From a checkpoint of a small transformer trained on Wikipedia: a smear gate.
Each number is 200 + 20 x the weight over its row's rms, rounded and kept within 0 to 999. Layers, rows and columns count from 0. The size before them is the row's rms in percent of the matrix's.

# layer 9 attention value, 320x320, rms 0.0645, rows 100-208, columns 192-255
105,171,223,187,217,216,220,215,203,198,202,200,173,210,194,217,223,224,219,191,175,153,184,182,184,177,229,163,176,186,214,160,208,203,217,156,190,213,158,198,200,227,224,218,184,189,199,202,236,243,223,209,200,191,243,212,192,198,238,192,208,214,184,210,199
108,228,182,204,222,192,173,210,196,178,215,200,195,190,205,251,193,186,218,212,203,213,212,174,216,169,196,185,221,192,198,178,204,209,217,215,157,205,191,220,211,194,207,150,183,210,198,184,228,189,193,235,213,211,189,163,229,180,211,197,188,208,214,203,195
095,194,203,242,222,205,192,217,204,221,234,202,198,237,181,210,199,208,210,181,224,229,181,188,223,214,195,173,215,188,200,211,236,205,173,189,199,191,216,191,226,223,181,160,188,206,188,228,205,192,194,170,229,201,213,176,209,185,217,169,209,259,201,194,183
105,167,170,180,171,200,196,225,202,193,205,182,171,219,213,207,207,182,161,231,207,180,240,181,210,228,221,189,217,211,226,176,196,197,215,177,213,178,232,205,201,207,235,156,201,204,167,200,256,180,210,196,204,212,216,235,183,184,186,239,168,200,183,219,196
099,172,197,197,178,193,201,192,204,196,196,189,176,234,229,227,199,200,197,211,187,234,154,212,208,182,200,206,195,228,220,192,207,163,169,197,177,178,213,228,177,222,202,173,220,188,184,197,208,200,187,197,228,214,204,187,193,190,200,174,210,206,189,222,171
100,208,172,215,211,215,169,207,195,173,240,217,176,161,200,192,189,185,219,186,190,194,241,183,187,192,222,181,188,193,185,239,181,222,178,180,190,192,196,210,156,162,177,204,221,204,234,202,211,238,185,189,204,222,176,203,213,188,196,222,210,183,207,209,235
100,206,189,192,202,160,229,174,215,214,208,192,208,201,124,202,211,208,196,169,176,158,189,224,216,194,178,231,218,241,223,195,210,198,233,207,169,226,189,228,210,180,204,183,220,219,185,212,215,175,193,165,168,197,181,216,192,198,211,206,202,213,213,224,171
096,234,199,194,175,193,199,219,204,198,197,222,229,215,214,201,226,200,213,184,203,204,195,174,224,201,214,183,196,224,225,185,218,210,193,202,198,211,194,177,184,178,195,163,185,184,204,201,171,213,163,181,188,220,216,147,207,216,210,185,176,170,202,194,190
096,208,182,219,211,231,200,211,228,191,181,235,211,195,194,179,197,208,189,206,205,171,194,197,199,201,208,180,172,189,224,205,221,204,174,214,182,217,188,210,196,231,193,226,202,194,190,222,157,213,181,217,185,189,160,223,181,165,160,182,212,185,194,168,200
100,197,173,214,213,220,197,203,203,219,205,188,195,186,187,205,209,206,182,226,158,211,239,198,175,176,175,178,224,201,214,212,220,206,192,168,240,217,189,189,201,213,172,190,217,221,176,184,233,158,205,201,206,209,193,243,188,210,195,186,208,178,196,217,216
097,247,193,200,205,169,179,214,183,167,217,211,190,209,231,181,167,209,190,206,204,256,180,219,223,171,186,221,189,170,209,205,177,199,179,216,196,183,210,194,185,212,189,217,177,233,203,172,212,194,223,205,177,202,214,214,163,190,180,190,216,205,176,166,236
104,210,239,203,192,206,153,219,237,193,180,199,195,211,210,214,179,212,206,180,202,171,218,213,222,208,194,218,199,179,215,174,167,200,203,200,230,203,195,184,198,184,169,205,209,206,198,184,213,203,217,180,170,171,238,217,166,224,176,199,199,178,200,175,179
100,213,208,201,226,201,232,177,178,209,179,191,226,194,217,155,205,189,217,169,220,174,226,192,181,205,210,198,218,204,184,200,161,203,215,208,228,163,217,208,232,263,208,173,161,195,179,213,198,205,209,197,194,226,225,204,213,206,239,185,193,194,199,187,161
101,198,187,172,247,186,183,209,218,177,184,219,192,192,187,197,184,202,217,192,223,209,194,197,192,195,211,193,218,238,259,214,216,196,213,165,199,218,207,179,218,235,195,228,198,188,170,190,190,188,177,202,183,210,216,169,178,201,201,178,191,198,200,217,192
109,210,214,184,223,174,206,219,222,210,219,220,162,199,215,186,209,201,187,203,199,199,171,212,185,200,199,219,186,175,197,189,192,233,174,193,202,200,247,207,149,170,187,198,194,195,189,168,190,229,185,193,222,163,177,209,163,191,201,196,209,211,182,181,168
098,219,214,209,170,161,196,208,167,212,224,182,198,183,261,192,209,180,169,183,193,164,211,196,200,228,192,215,202,201,181,194,202,210,242,210,238,203,216,176,159,211,192,194,174,189,202,217,174,197,197,221,176,205,226,199,215,189,210,181,206,165,203,194,185
097,196,174,220,142,187,209,214,207,207,167,219,212,217,217,221,190,178,205,187,216,223,201,172,188,206,218,205,206,175,194,174,178,191,196,219,192,208,208,212,198,220,201,173,209,222,192,226,227,184,203,184,173,178,179,202,229,201,207,194,188,202,220,236,198
093,175,189,161,182,200,197,206,198,229,177,214,189,205,193,223,230,200,214,187,160,189,163,178,203,170,220,190,212,209,217,167,185,185,197,227,208,210,232,181,181,216,156,198,178,213,191,190,199,211,185,187,191,168,227,197,153,224,224,252,215,202,197,207,210
096,228,176,205,189,184,214,211,219,203,213,185,190,202,200,193,234,212,197,230,177,221,243,192,184,218,188,165,186,219,188,207,249,202,184,204,205,218,198,204,210,215,222,206,218,180,206,176,213,219,243,196,204,186,203,199,215,182,189,213,192,190,163,201,248
110,201,232,202,191,214,201,201,178,167,209,242,207,205,192,175,150,194,169,193,184,211,186,211,196,213,195,194,210,161,209,190,211,180,218,230,221,191,178,208,209,221,195,223,226,232,203,225,221,159,176,221,170,173,205,164,206,203,207,198,203,191,215,192,205
100,206,195,179,203,220,215,184,213,190,202,186,208,158,227,214,197,191,190,172,199,217,213,181,171,191,211,224,200,208,197,209,193,184,158,208,186,221,202,208,201,226,167,203,205,202,178,230,208,131,176,196,197,205,189,211,182,217,169,244,199,204,186,193,200
100,199,234,194,201,227,214,184,192,192,194,208,195,177,138,187,195,193,206,192,186,187,189,227,220,179,183,203,174,189,171,195,184,167,180,197,229,165,224,210,220,196,199,232,194,198,173,205,219,188,173,172,201,208,226,216,223,195,192,214,206,214,228,202,259
093,227,191,222,204,208,198,164,198,216,214,194,235,207,155,222,190,193,199,157,187,217,205,207,248,212,177,195,181,196,229,161,209,217,172,205,195,215,175,231,232,188,194,208,169,205,199,180,220,250,214,205,235,186,216,150,184,217,205,176,213,185,164,197,211
103,231,218,229,189,184,196,204,199,207,178,187,202,178,223,199,220,213,204,185,215,220,175,221,222,161,206,205,188,180,212,187,188,186,211,232,161,152,220,224,206,210,187,206,170,260,223,200,172,168,187,170,188,174,192,147,159,206,197,197,220,241,150,187,191
105,178,199,201,170,219,203,192,201,209,205,226,196,229,217,160,189,217,209,191,203,154,192,204,214,200,198,193,209,179,222,196,232,192,178,213,187,200,181,223,177,209,196,190,203,178,201,196,197,205,216,183,172,160,232,171,182,195,208,197,195,222,203,209,194
100,234,177,202,179,164,187,217,190,199,195,187,188,179,189,186,187,169,156,213,153,152,188,192,197,188,213,200,209,166,184,231,191,231,192,204,225,190,214,208,191,191,190,232,210,181,192,215,197,191,188,200,182,209,207,207,243,213,198,204,198,192,222,188,216
099,207,218,229,225,216,213,224,224,216,236,184,205,181,217,186,201,194,182,166,197,163,204,182,200,177,204,190,166,206,172,216,247,159,190,204,198,187,187,180,186,217,176,200,223,201,194,242,184,212,223,197,158,195,193,185,204,217,220,173,188,156,236,203,209
097,211,167,226,212,177,194,215,196,237,247,205,172,195,192,196,190,198,212,175,189,214,187,216,200,238,206,186,240,210,187,210,179,232,173,229,208,211,176,197,166,191,200,228,247,179,185,182,217,158,163,211,220,205,185,205,178,164,200,200,222,209,201,211,195
105,196,194,202,228,223,197,188,193,199,211,174,180,206,198,179,202,243,193,204,227,203,227,214,227,194,192,211,168,198,195,224,205,209,210,204,216,187,214,206,199,174,237,215,190,223,198,229,232,233,238,212,157,202,221,217,186,176,206,188,207,179,186,185,214
109,186,210,197,228,197,191,200,181,215,204,197,209,176,195,238,206,183,224,197,208,185,174,217,238,221,179,207,211,214,197,191,196,183,162,196,192,219,216,233,165,210,231,202,181,155,219,214,177,201,197,162,231,227,251,244,224,188,188,172,196,227,176,195,194
104,230,153,188,203,171,225,215,193,214,195,228,203,198,196,213,213,221,197,176,202,169,161,205,194,205,249,186,236,200,206,197,193,194,225,236,179,203,209,189,209,205,200,220,194,225,193,192,205,167,213,219,226,212,195,212,209,191,166,197,191,163,207,201,212
105,217,186,183,215,219,211,185,205,188,198,170,201,193,168,203,177,195,210,204,206,211,218,222,246,200,183,179,210,217,182,184,181,193,193,187,212,220,180,185,235,186,225,188,222,201,217,179,178,213,210,214,208,229,203,198,212,175,181,181,153,195,207,182,233
101,222,208,170,172,210,205,176,185,210,208,180,206,193,167,220,163,181,205,188,224,212,221,211,218,204,231,226,194,193,239,195,177,223,189,183,159,190,189,217,165,175,201,176,242,212,225,210,195,210,216,161,203,221,204,236,208,218,180,186,174,173,220,209,200
111,182,201,183,184,207,188,222,186,197,226,182,212,203,211,231,206,220,196,164,182,190,170,214,193,207,225,206,196,193,207,245,203,185,204,190,181,185,174,210,158,168,221,199,160,208,226,154,194,195,178,203,197,202,184,174,207,182,193,212,201,209,206,182,206
104,186,171,198,201,185,178,226,212,217,201,184,183,202,201,180,210,200,171,185,213,203,213,200,182,188,203,170,248,227,182,155,227,228,175,244,182,217,222,184,217,227,219,235,198,173,186,206,221,154,222,170,156,197,250,207,232,239,185,181,215,219,193,168,191
103,171,201,191,208,230,209,199,160,226,249,202,161,183,218,168,196,192,221,202,207,197,203,194,211,196,195,190,185,198,191,207,196,217,206,264,181,197,214,187,185,200,201,176,170,212,181,208,222,224,239,185,256,156,184,188,210,199,217,165,205,202,180,181,232
101,242,198,195,188,203,240,201,198,167,178,207,197,218,194,168,197,225,203,208,207,220,214,222,193,207,200,194,225,214,191,206,209,158,178,215,190,211,174,223,202,186,186,185,240,178,179,234,222,170,239,192,208,183,177,211,187,208,200,159,165,192,163,238,195
091,216,188,195,191,222,244,185,179,167,202,228,198,176,236,209,188,194,204,182,203,166,206,218,170,185,193,187,175,237,227,178,179,197,189,151,230,191,177,167,208,202,173,200,217,220,195,195,175,220,202,209,170,192,224,203,213,212,238,200,207,194,240,217,177
107,184,197,187,222,176,209,203,206,190,197,217,217,201,231,207,191,215,212,157,245,194,181,197,199,227,197,223,218,184,185,184,198,197,226,194,192,176,199,212,209,184,245,193,207,180,208,200,195,225,198,192,263,259,204,181,189,204,222,191,203,197,213,205,204
102,209,235,193,193,227,171,214,196,224,229,220,182,184,200,205,175,177,209,192,205,193,189,203,165,179,228,199,209,205,174,194,190,171,185,211,152,173,274,182,190,221,165,233,196,192,196,169,213,156,156,221,186,234,214,188,170,184,198,222,195,235,215,198,178
104,191,218,175,191,208,195,203,235,183,230,181,209,186,218,204,188,213,196,228,223,191,228,219,175,198,185,235,209,192,188,190,222,186,210,201,188,177,208,192,203,210,216,216,162,205,176,179,196,175,166,131,206,188,221,231,197,206,190,222,196,180,187,206,229
102,206,208,207,189,235,210,194,173,217,188,156,212,199,184,158,196,168,215,160,183,177,175,208,183,186,210,197,207,209,215,164,179,208,162,184,187,219,206,209,192,192,202,161,194,219,197,191,195,220,227,216,175,213,216,207,172,190,187,233,240,203,197,234,203
106,223,194,196,228,175,194,179,233,186,231,205,212,182,188,204,208,196,203,205,184,232,217,234,164,185,216,191,209,187,205,206,190,196,198,213,187,214,184,176,217,205,210,224,194,184,255,191,210,219,222,178,190,208,195,204,200,161,175,196,186,206,202,188,208
103,200,213,205,214,199,212,204,208,205,182,204,211,180,216,184,169,212,227,187,236,186,211,221,196,215,219,201,213,223,217,222,191,250,174,207,215,211,222,175,205,208,199,182,187,228,186,202,191,183,194,167,216,205,185,191,185,206,201,192,198,225,231,184,222
106,169,208,234,197,200,209,234,225,210,194,233,213,194,162,217,166,200,210,208,203,188,208,246,177,200,179,181,214,167,170,216,229,176,226,196,172,227,200,195,181,177,205,175,225,232,206,206,208,171,216,214,186,159,171,195,217,234,211,166,215,165,231,225,181
096,200,217,202,186,198,197,201,206,209,213,189,184,175,161,198,205,215,179,201,196,215,175,223,228,202,200,209,186,185,196,190,197,197,174,193,173,204,194,207,171,221,229,214,180,202,247,180,182,184,186,173,206,206,187,198,183,247,226,176,182,207,163,234,183
104,170,209,201,176,191,243,195,174,206,193,188,228,202,228,195,208,210,228,195,193,162,213,206,215,231,184,223,164,213,252,219,219,225,210,232,199,188,204,198,200,225,224,176,194,219,217,198,188,198,219,226,234,213,197,191,205,233,192,210,160,196,188,167,224
107,210,205,204,206,167,191,214,229,191,170,176,205,189,177,204,202,236,223,215,197,192,205,212,196,189,225,197,193,229,195,243,198,235,176,212,222,201,250,174,209,161,185,187,208,187,207,203,214,184,178,166,199,177,240,227,204,178,220,217,178,209,186,241,191
099,192,166,191,199,173,170,204,217,208,206,196,206,204,184,207,246,214,206,226,221,198,225,173,196,221,174,167,179,189,149,179,186,194,209,185,188,238,188,170,170,213,183,188,197,192,224,189,174,205,197,234,223,184,204,190,222,211,193,203,183,210,179,193,197
100,200,203,206,189,187,204,180,189,196,180,216,209,208,192,198,189,210,190,212,177,189,178,189,194,202,209,195,213,163,189,202,209,231,212,231,205,158,195,211,169,223,202,232,197,196,214,185,173,201,184,197,206,247,226,200,213,174,199,211,236,225,208,182,211
107,184,177,169,192,208,188,203,210,192,229,174,177,213,213,205,214,192,213,198,184,204,170,233,224,194,237,209,181,180,246,166,229,222,201,157,166,217,216,207,182,194,213,221,210,208,173,177,218,169,238,153,222,176,230,192,228,224,236,158,178,189,190,192,201
095,220,206,202,188,195,246,194,212,166,194,199,206,222,201,168,175,202,150,174,190,199,224,213,234,209,243,212,215,228,210,208,176,204,210,199,203,202,217,229,206,218,233,208,199,187,208,174,230,185,216,242,166,186,195,155,179,219,188,218,207,186,190,194,198
099,203,194,181,207,189,184,215,216,206,213,176,204,214,186,235,196,220,217,184,226,196,164,211,239,176,236,191,189,201,213,195,188,164,225,205,174,198,179,203,225,211,195,153,211,198,196,179,195,226,190,188,205,217,209,177,212,194,220,226,184,205,208,209,224
111,197,224,206,208,178,186,217,185,222,202,191,196,203,221,217,197,199,198,226,193,198,174,201,183,197,193,214,230,197,192,186,213,202,204,228,204,205,169,185,196,190,233,194,206,211,175,209,210,163,171,176,196,185,209,224,222,177,211,184,187,168,199,222,208
102,210,170,180,187,154,221,211,191,206,216,214,183,193,218,214,170,191,220,222,185,232,210,248,179,222,201,187,196,199,189,199,190,208,186,199,242,196,194,233,196,207,226,154,220,183,231,196,211,232,223,215,185,215,225,184,223,180,194,206,191,183,201,203,230
103,195,251,182,188,202,228,175,214,220,181,212,220,186,184,217,236,186,214,199,208,215,197,179,187,200,212,181,249,209,191,184,189,201,206,176,220,224,198,168,220,181,200,190,158,220,201,216,187,214,220,193,198,187,175,219,144,170,197,239,195,234,207,215,203
108,192,184,216,214,224,228,224,197,169,172,200,209,199,196,191,203,173,190,227,198,174,209,210,200,172,207,194,179,189,188,180,172,241,161,198,158,189,199,192,181,154,252,190,215,170,190,180,186,208,171,194,219,194,196,221,224,209,200,234,203,219,208,229,197
110,210,211,235,236,207,189,228,245,244,209,151,197,175,185,204,199,189,203,197,201,217,192,204,169,151,173,223,199,158,193,163,220,180,185,201,202,188,189,192,209,226,191,198,218,191,197,192,206,253,206,219,226,159,215,205,195,184,217,210,198,227,168,188,222
108,240,206,212,190,196,196,231,189,200,212,181,179,210,200,228,195,218,192,215,210,235,192,190,157,179,227,175,249,183,186,175,216,177,232,190,198,226,152,194,193,199,193,209,184,199,238,202,219,208,205,199,224,184,209,199,216,147,178,199,195,175,238,166,195
104,207,185,218,226,181,196,225,212,161,214,191,208,204,183,204,161,230,207,188,185,198,212,218,174,178,210,179,219,211,193,233,185,196,182,197,199,173,235,210,184,200,168,183,219,225,204,223,199,175,184,195,176,222,209,197,183,221,196,227,225,222,200,181,207
101,194,191,197,192,202,216,187,178,202,226,190,195,241,166,197,175,198,226,209,193,211,221,215,212,173,201,178,172,207,247,206,203,214,216,199,209,173,231,179,178,227,199,182,186,208,211,208,214,234,202,195,190,190,209,197,205,194,193,220,241,200,165,174,178
107,220,221,204,215,202,172,199,214,202,206,191,180,170,143,178,191,188,191,188,187,162,186,227,166,193,180,220,201,202,219,195,199,161,178,197,246,199,230,213,217,172,200,223,217,159,184,209,216,203,198,228,187,187,208,185,210,199,205,220,239,199,196,236,228
099,169,175,179,185,179,216,217,248,213,189,206,199,233,159,228,203,178,213,183,210,233,192,172,198,213,199,233,181,191,179,207,173,195,221,180,153,199,199,217,217,191,216,176,205,214,199,191,240,221,207,172,175,199,196,194,175,189,194,215,198,211,198,240,192
103,149,184,196,222,219,175,219,205,180,208,216,192,186,157,200,208,177,196,208,205,200,252,184,208,204,202,156,182,172,191,202,192,171,236,175,219,241,187,225,195,202,184,226,194,200,214,159,208,202,184,196,179,225,191,226,209,174,192,199,222,219,176,209,207
097,169,201,189,243,184,212,193,202,203,221,206,235,186,186,202,172,182,202,227,161,213,166,189,221,210,229,185,172,201,217,184,193,177,182,185,216,231,214,249,177,197,181,194,222,199,190,219,156,191,223,223,192,168,205,183,210,192,184,199,198,204,254,238,196
102,207,162,214,184,230,187,238,207,209,206,188,180,191,203,203,209,172,198,209,179,181,220,171,169,191,232,205,181,195,188,185,195,209,212,194,218,207,193,199,237,206,216,204,225,194,194,197,247,223,180,199,213,184,215,218,196,175,186,178,220,208,210,211,226
113,220,200,188,199,210,206,185,206,184,253,218,225,200,191,237,187,198,167,183,203,183,186,186,197,184,218,210,195,220,181,233,206,184,192,224,198,200,196,166,167,216,203,188,200,206,175,182,178,165,170,205,209,199,192,160,170,229,161,185,236,194,195,194,210
108,202,202,226,201,225,179,180,196,187,216,196,167,211,201,219,192,171,206,212,192,199,212,217,190,203,224,217,189,162,195,235,200,170,189,202,196,173,246,209,196,207,173,189,200,229,238,200,216,230,212,199,196,203,194,203,230,183,195,201,180,227,198,211,183
102,186,256,201,209,204,195,191,190,206,177,211,160,209,204,185,230,218,185,201,212,224,223,208,179,253,172,231,201,214,224,183,193,196,200,208,216,250,193,178,202,226,228,178,189,203,231,213,161,187,176,191,183,175,213,173,178,223,211,183,203,199,191,200,184
096,167,191,211,223,227,203,193,178,226,210,183,181,192,193,223,217,214,235,181,196,163,197,201,187,220,200,203,195,249,215,206,226,198,207,222,208,218,208,189,200,190,213,186,191,219,199,222,204,197,195,194,226,185,158,230,221,191,187,209,210,196,203,169,223
096,223,190,168,213,215,186,177,229,166,175,207,216,202,167,191,203,181,225,197,205,224,189,172,207,229,213,189,208,219,201,189,184,161,255,170,231,174,205,199,227,206,193,214,205,176,171,198,263,196,202,197,183,207,232,210,159,180,196,215,190,197,262,199,229
097,195,170,207,183,187,194,178,217,199,193,193,212,178,224,192,167,211,190,211,205,200,226,204,184,203,209,197,222,187,222,187,211,199,222,202,210,185,194,231,204,183,203,192,212,188,233,211,184,181,224,186,191,210,205,207,169,215,174,233,153,230,210,193,171
097,229,237,218,223,186,224,210,183,214,181,189,199,167,177,178,204,204,209,183,213,178,230,181,218,212,195,181,190,224,174,166,215,176,206,215,233,191,206,181,198,187,173,234,171,189,187,240,209,180,200,199,197,202,226,187,176,195,184,219,236,221,159,208,194
105,239,198,183,186,209,211,226,178,236,211,160,227,184,204,191,205,194,204,172,200,163,201,193,175,216,208,205,176,182,199,220,212,182,204,229,196,153,198,182,184,236,188,199,197,246,188,195,182,196,201,197,160,219,224,184,186,206,184,178,195,211,216,179,166
108,220,154,185,175,170,215,183,229,187,181,251,199,216,178,187,236,211,151,224,187,220,163,209,217,196,211,188,228,176,218,176,201,194,214,189,208,242,156,182,178,188,165,188,201,196,205,230,184,197,160,190,202,209,177,166,193,213,206,233,215,192,200,218,238
101,221,197,219,181,211,196,255,183,202,240,218,242,202,156,201,193,175,179,218,221,215,215,186,221,199,173,180,190,162,208,178,205,187,192,204,224,223,208,219,216,207,196,147,183,253,244,209,234,183,213,197,230,167,206,173,156,195,231,198,165,203,213,214,212
095,197,221,228,219,195,233,190,216,213,218,180,188,215,157,201,197,190,211,203,181,177,235,219,177,184,179,167,226,178,216,218,217,140,247,186,215,214,179,222,201,196,214,179,237,200,220,191,202,182,194,227,213,232,174,209,191,222,203,161,211,208,187,224,212
108,224,206,192,182,222,179,203,171,199,150,220,191,233,194,167,190,187,221,193,201,192,165,227,194,185,216,211,193,198,189,211,207,221,181,199,208,189,212,191,209,191,163,168,239,210,242,206,205,217,169,201,194,182,210,187,210,209,211,256,213,254,208,216,188
109,228,204,214,202,187,235,218,192,192,203,176,209,181,199,189,218,203,201,234,191,186,232,221,206,186,218,218,184,202,204,200,195,181,204,207,198,203,206,203,184,239,240,185,202,202,195,235,173,209,228,204,174,230,230,214,212,196,184,194,221,226,163,179,185
106,175,189,202,222,209,198,198,219,186,195,182,175,215,201,184,200,191,216,179,210,173,194,218,197,184,182,191,197,210,175,226,200,180,169,197,189,180,229,211,203,185,168,189,182,204,202,214,190,191,222,251,214,205,224,200,209,198,204,208,208,182,171,202,154
100,183,201,174,164,172,221,223,200,216,190,231,183,202,187,174,220,188,203,186,170,189,194,214,221,237,228,227,193,207,184,202,174,176,208,183,231,193,204,165,223,235,192,171,239,205,212,222,210,175,224,151,181,189,204,184,237,172,192,208,211,233,202,204,192
105,190,199,186,190,217,177,203,152,206,250,220,198,214,217,187,227,206,186,217,228,234,212,212,235,221,168,229,181,194,164,210,176,175,224,170,200,173,216,196,224,197,187,155,207,215,227,216,203,242,215,220,217,195,204,191,172,190,214,202,173,231,165,235,212
107,178,204,214,189,228,180,226,240,186,182,199,197,227,192,202,201,259,204,199,217,171,198,207,223,223,187,207,188,212,197,199,202,221,225,190,203,181,191,224,209,183,208,213,191,205,203,172,199,204,196,211,250,185,180,200,213,196,231,244,220,170,207,192,212
104,189,227,230,182,232,204,217,259,191,202,226,176,209,165,177,216,178,217,228,231,184,204,189,188,215,182,214,177,193,188,181,182,207,169,232,226,204,184,230,199,187,210,179,226,213,162,177,216,173,204,207,210,175,215,210,163,211,185,208,193,183,236,193,202
103,223,220,181,213,202,205,216,221,206,199,172,204,195,164,208,211,248,206,173,206,175,162,182,217,179,200,188,228,163,180,217,207,228,208,159,172,183,187,189,152,226,206,200,161,177,176,186,210,178,167,234,219,174,189,209,232,205,230,225,176,212,208,213,194
107,196,193,195,217,219,198,204,213,211,201,174,241,215,168,216,209,191,255,202,201,221,185,189,229,175,200,181,185,193,222,217,214,194,216,201,253,203,153,204,237,204,159,187,218,203,180,199,235,217,191,211,205,189,194,197,191,199,169,201,153,192,181,188,177
097,223,208,216,191,213,178,215,216,187,189,217,185,223,200,202,193,229,198,194,208,184,198,200,236,156,197,216,185,211,229,174,187,221,207,209,218,187,202,185,196,206,208,179,179,181,216,218,211,211,195,206,219,171,189,206,182,172,219,179,215,237,205,166,165
095,205,194,207,205,168,215,171,179,241,163,218,226,206,208,176,184,201,183,226,242,172,205,188,210,219,184,211,170,197,185,194,168,174,186,238,180,200,200,180,210,193,163,185,246,178,207,155,183,220,220,205,191,205,196,169,193,221,228,196,190,214,194,204,173
103,200,213,238,141,185,207,210,197,238,192,191,180,182,205,213,195,168,192,219,248,208,211,246,188,204,188,232,218,167,185,215,189,180,195,231,215,195,223,230,227,212,201,191,214,225,190,171,196,184,225,181,232,197,165,190,185,166,198,189,209,173,181,218,193
108,209,174,217,189,194,203,180,225,193,193,187,214,168,187,185,201,201,187,216,205,243,241,206,182,210,178,181,196,207,213,184,221,174,200,215,207,186,163,210,232,233,182,190,189,186,185,202,216,191,219,228,224,178,211,172,203,203,176,231,165,250,237,189,221
098,218,182,155,208,195,213,201,214,199,190,216,172,203,218,211,176,188,190,222,199,189,218,216,191,252,198,237,178,208,202,191,206,207,167,172,204,202,232,197,214,160,234,243,174,196,227,201,191,180,197,191,189,190,180,163,180,212,200,243,242,206,183,175,216
101,176,193,229,169,215,230,212,215,225,165,218,218,203,185,202,193,174,222,208,156,197,200,228,185,204,171,190,195,248,203,191,223,177,211,185,197,190,215,208,185,173,208,203,221,198,196,200,202,156,201,202,188,190,179,198,153,188,204,143,235,208,218,223,169
099,212,219,212,186,214,187,199,191,194,188,212,233,191,209,187,188,200,189,189,247,220,172,162,212,222,189,187,203,204,199,192,157,183,191,178,179,220,222,201,219,197,159,187,228,208,180,205,193,191,168,196,227,188,214,178,238,204,218,183,209,183,228,231,168
096,214,192,182,224,173,195,199,198,175,191,147,211,200,180,182,169,198,181,182,196,186,202,194,178,219,209,188,185,225,157,188,217,182,176,220,204,218,193,215,223,229,232,198,208,167,212,202,209,179,187,175,196,195,221,183,203,215,182,158,189,193,200,185,193
096,230,193,198,204,205,165,206,190,200,232,186,203,198,166,230,172,206,200,192,206,205,190,206,182,179,190,240,208,219,212,212,222,183,213,193,194,200,212,155,222,196,215,201,191,207,212,196,226,204,217,196,214,199,188,236,155,207,219,194,189,246,181,222,200
097,212,214,224,213,184,197,214,228,226,169,227,199,186,189,157,190,206,174,208,157,194,211,229,197,183,205,185,212,190,205,192,159,166,220,203,223,190,183,222,235,171,199,211,210,217,217,189,209,201,188,178,202,198,224,186,202,170,190,161,228,190,159,220,191
099,158,205,246,229,196,252,218,216,211,194,217,201,181,164,190,209,174,187,217,187,195,182,232,199,213,171,207,203,214,214,186,184,196,192,193,197,180,193,185,213,170,215,159,229,210,194,184,163,213,185,201,215,188,201,208,189,201,173,194,194,211,187,236,201
102,196,187,164,246,199,218,211,199,162,190,177,208,179,206,210,208,191,238,242,223,218,168,204,211,175,208,204,218,196,185,217,185,181,177,148,197,178,233,215,216,203,197,192,154,209,187,179,194,184,201,231,184,215,192,212,218,188,206,189,184,229,231,201,178
095,222,207,226,216,230,236,224,202,214,205,229,207,233,176,187,183,238,201,208,199,186,192,231,221,170,208,194,198,188,194,202,191,186,197,209,176,186,199,185,202,204,210,221,195,190,199,238,191,205,166,197,200,196,190,220,174,194,229,201,230,213,226,195,181
100,201,215,199,204,209,164,202,202,169,227,233,232,215,201,210,203,190,164,214,201,232,201,184,202,209,222,226,181,214,186,177,171,179,195,181,240,226,195,214,170,198,202,190,229,223,232,216,171,184,173,185,201,202,215,221,212,199,174,203,206,203,179,156,191
099,209,237,217,208,204,209,192,199,212,197,190,160,153,216,196,175,172,213,186,228,196,165,194,204,164,199,189,208,195,182,208,240,206,191,203,213,177,221,168,174,188,198,186,212,183,147,210,230,185,195,191,198,177,207,225,217,210,198,187,200,184,206,204,213
105,188,201,191,187,194,186,198,187,222,235,207,169,188,214,214,224,167,220,222,203,210,188,206,189,205,207,212,198,178,247,183,221,179,181,203,211,198,194,174,197,201,202,229,204,197,233,196,190,222,216,198,161,252,211,142,215,204,237,177,184,196,218,227,212
098,198,197,210,207,166,165,180,216,200,187,209,230,197,180,217,203,182,209,223,168,187,201,194,190,200,180,191,186,184,208,198,208,200,208,178,191,182,198,207,219,218,205,217,167,206,175,209,233,182,199,217,247,181,214,197,231,208,209,226,180,196,201,209,228
105,201,192,181,234,236,198,190,186,204,190,182,204,217,157,175,198,177,191,162,194,194,210,193,200,203,206,204,197,198,216,225,179,203,172,218,195,202,227,230,211,151,223,195,234,199,193,196,199,223,221,218,169,208,208,175,179,184,177,212,241,181,196,200,191
099,211,152,165,223,189,187,162,205,202,214,195,234,203,221,203,185,168,212,200,217,202,212,199,202,208,212,212,204,187,188,218,213,178,208,177,191,208,230,210,217,216,185,199,235,204,204,170,148,215,194,229,192,190,208,159,191,208,195,198,202,204,197,181,186
092,189,175,245,163,192,180,209,171,195,205,180,212,216,205,215,176,200,207,179,205,227,210,209,198,194,173,230,240,196,226,192,174,196,196,261,237,187,218,223,194,177,227,188,232,191,191,199,236,215,206,197,221,188,212,184,209,205,184,208,216,200,206,194,187
103,188,218,213,200,216,161,208,203,204,206,215,214,184,230,208,216,190,208,195,224,209,210,208,221,174,206,212,180,177,180,231,195,162,233,211,227,189,166,204,192,204,170,223,189,230,216,223,223,195,189,186,203,183,138,191,181,216,202,178,229,175,228,195,194
101,187,195,225,156,238,213,194,188,217,195,220,220,215,176,186,239,219,204,170,225,160,228,205,171,161,185,209,160,214,182,194,220,190,203,240,197,184,230,163,209,170,212,220,168,211,176,190,208,203,182,226,172,221,178,202,189,173,173,173,226,211,200,182,221
094,230,181,225,192,186,197,171,228,186,243,194,190,219,202,219,176,199,181,172,151,169,217,198,187,187,217,200,200,208,200,195,211,171,209,172,232,194,208,198,144,211,190,206,217,215,217,193,205,210,186,208,193,192,194,210,205,192,179,190,197,185,173,182,175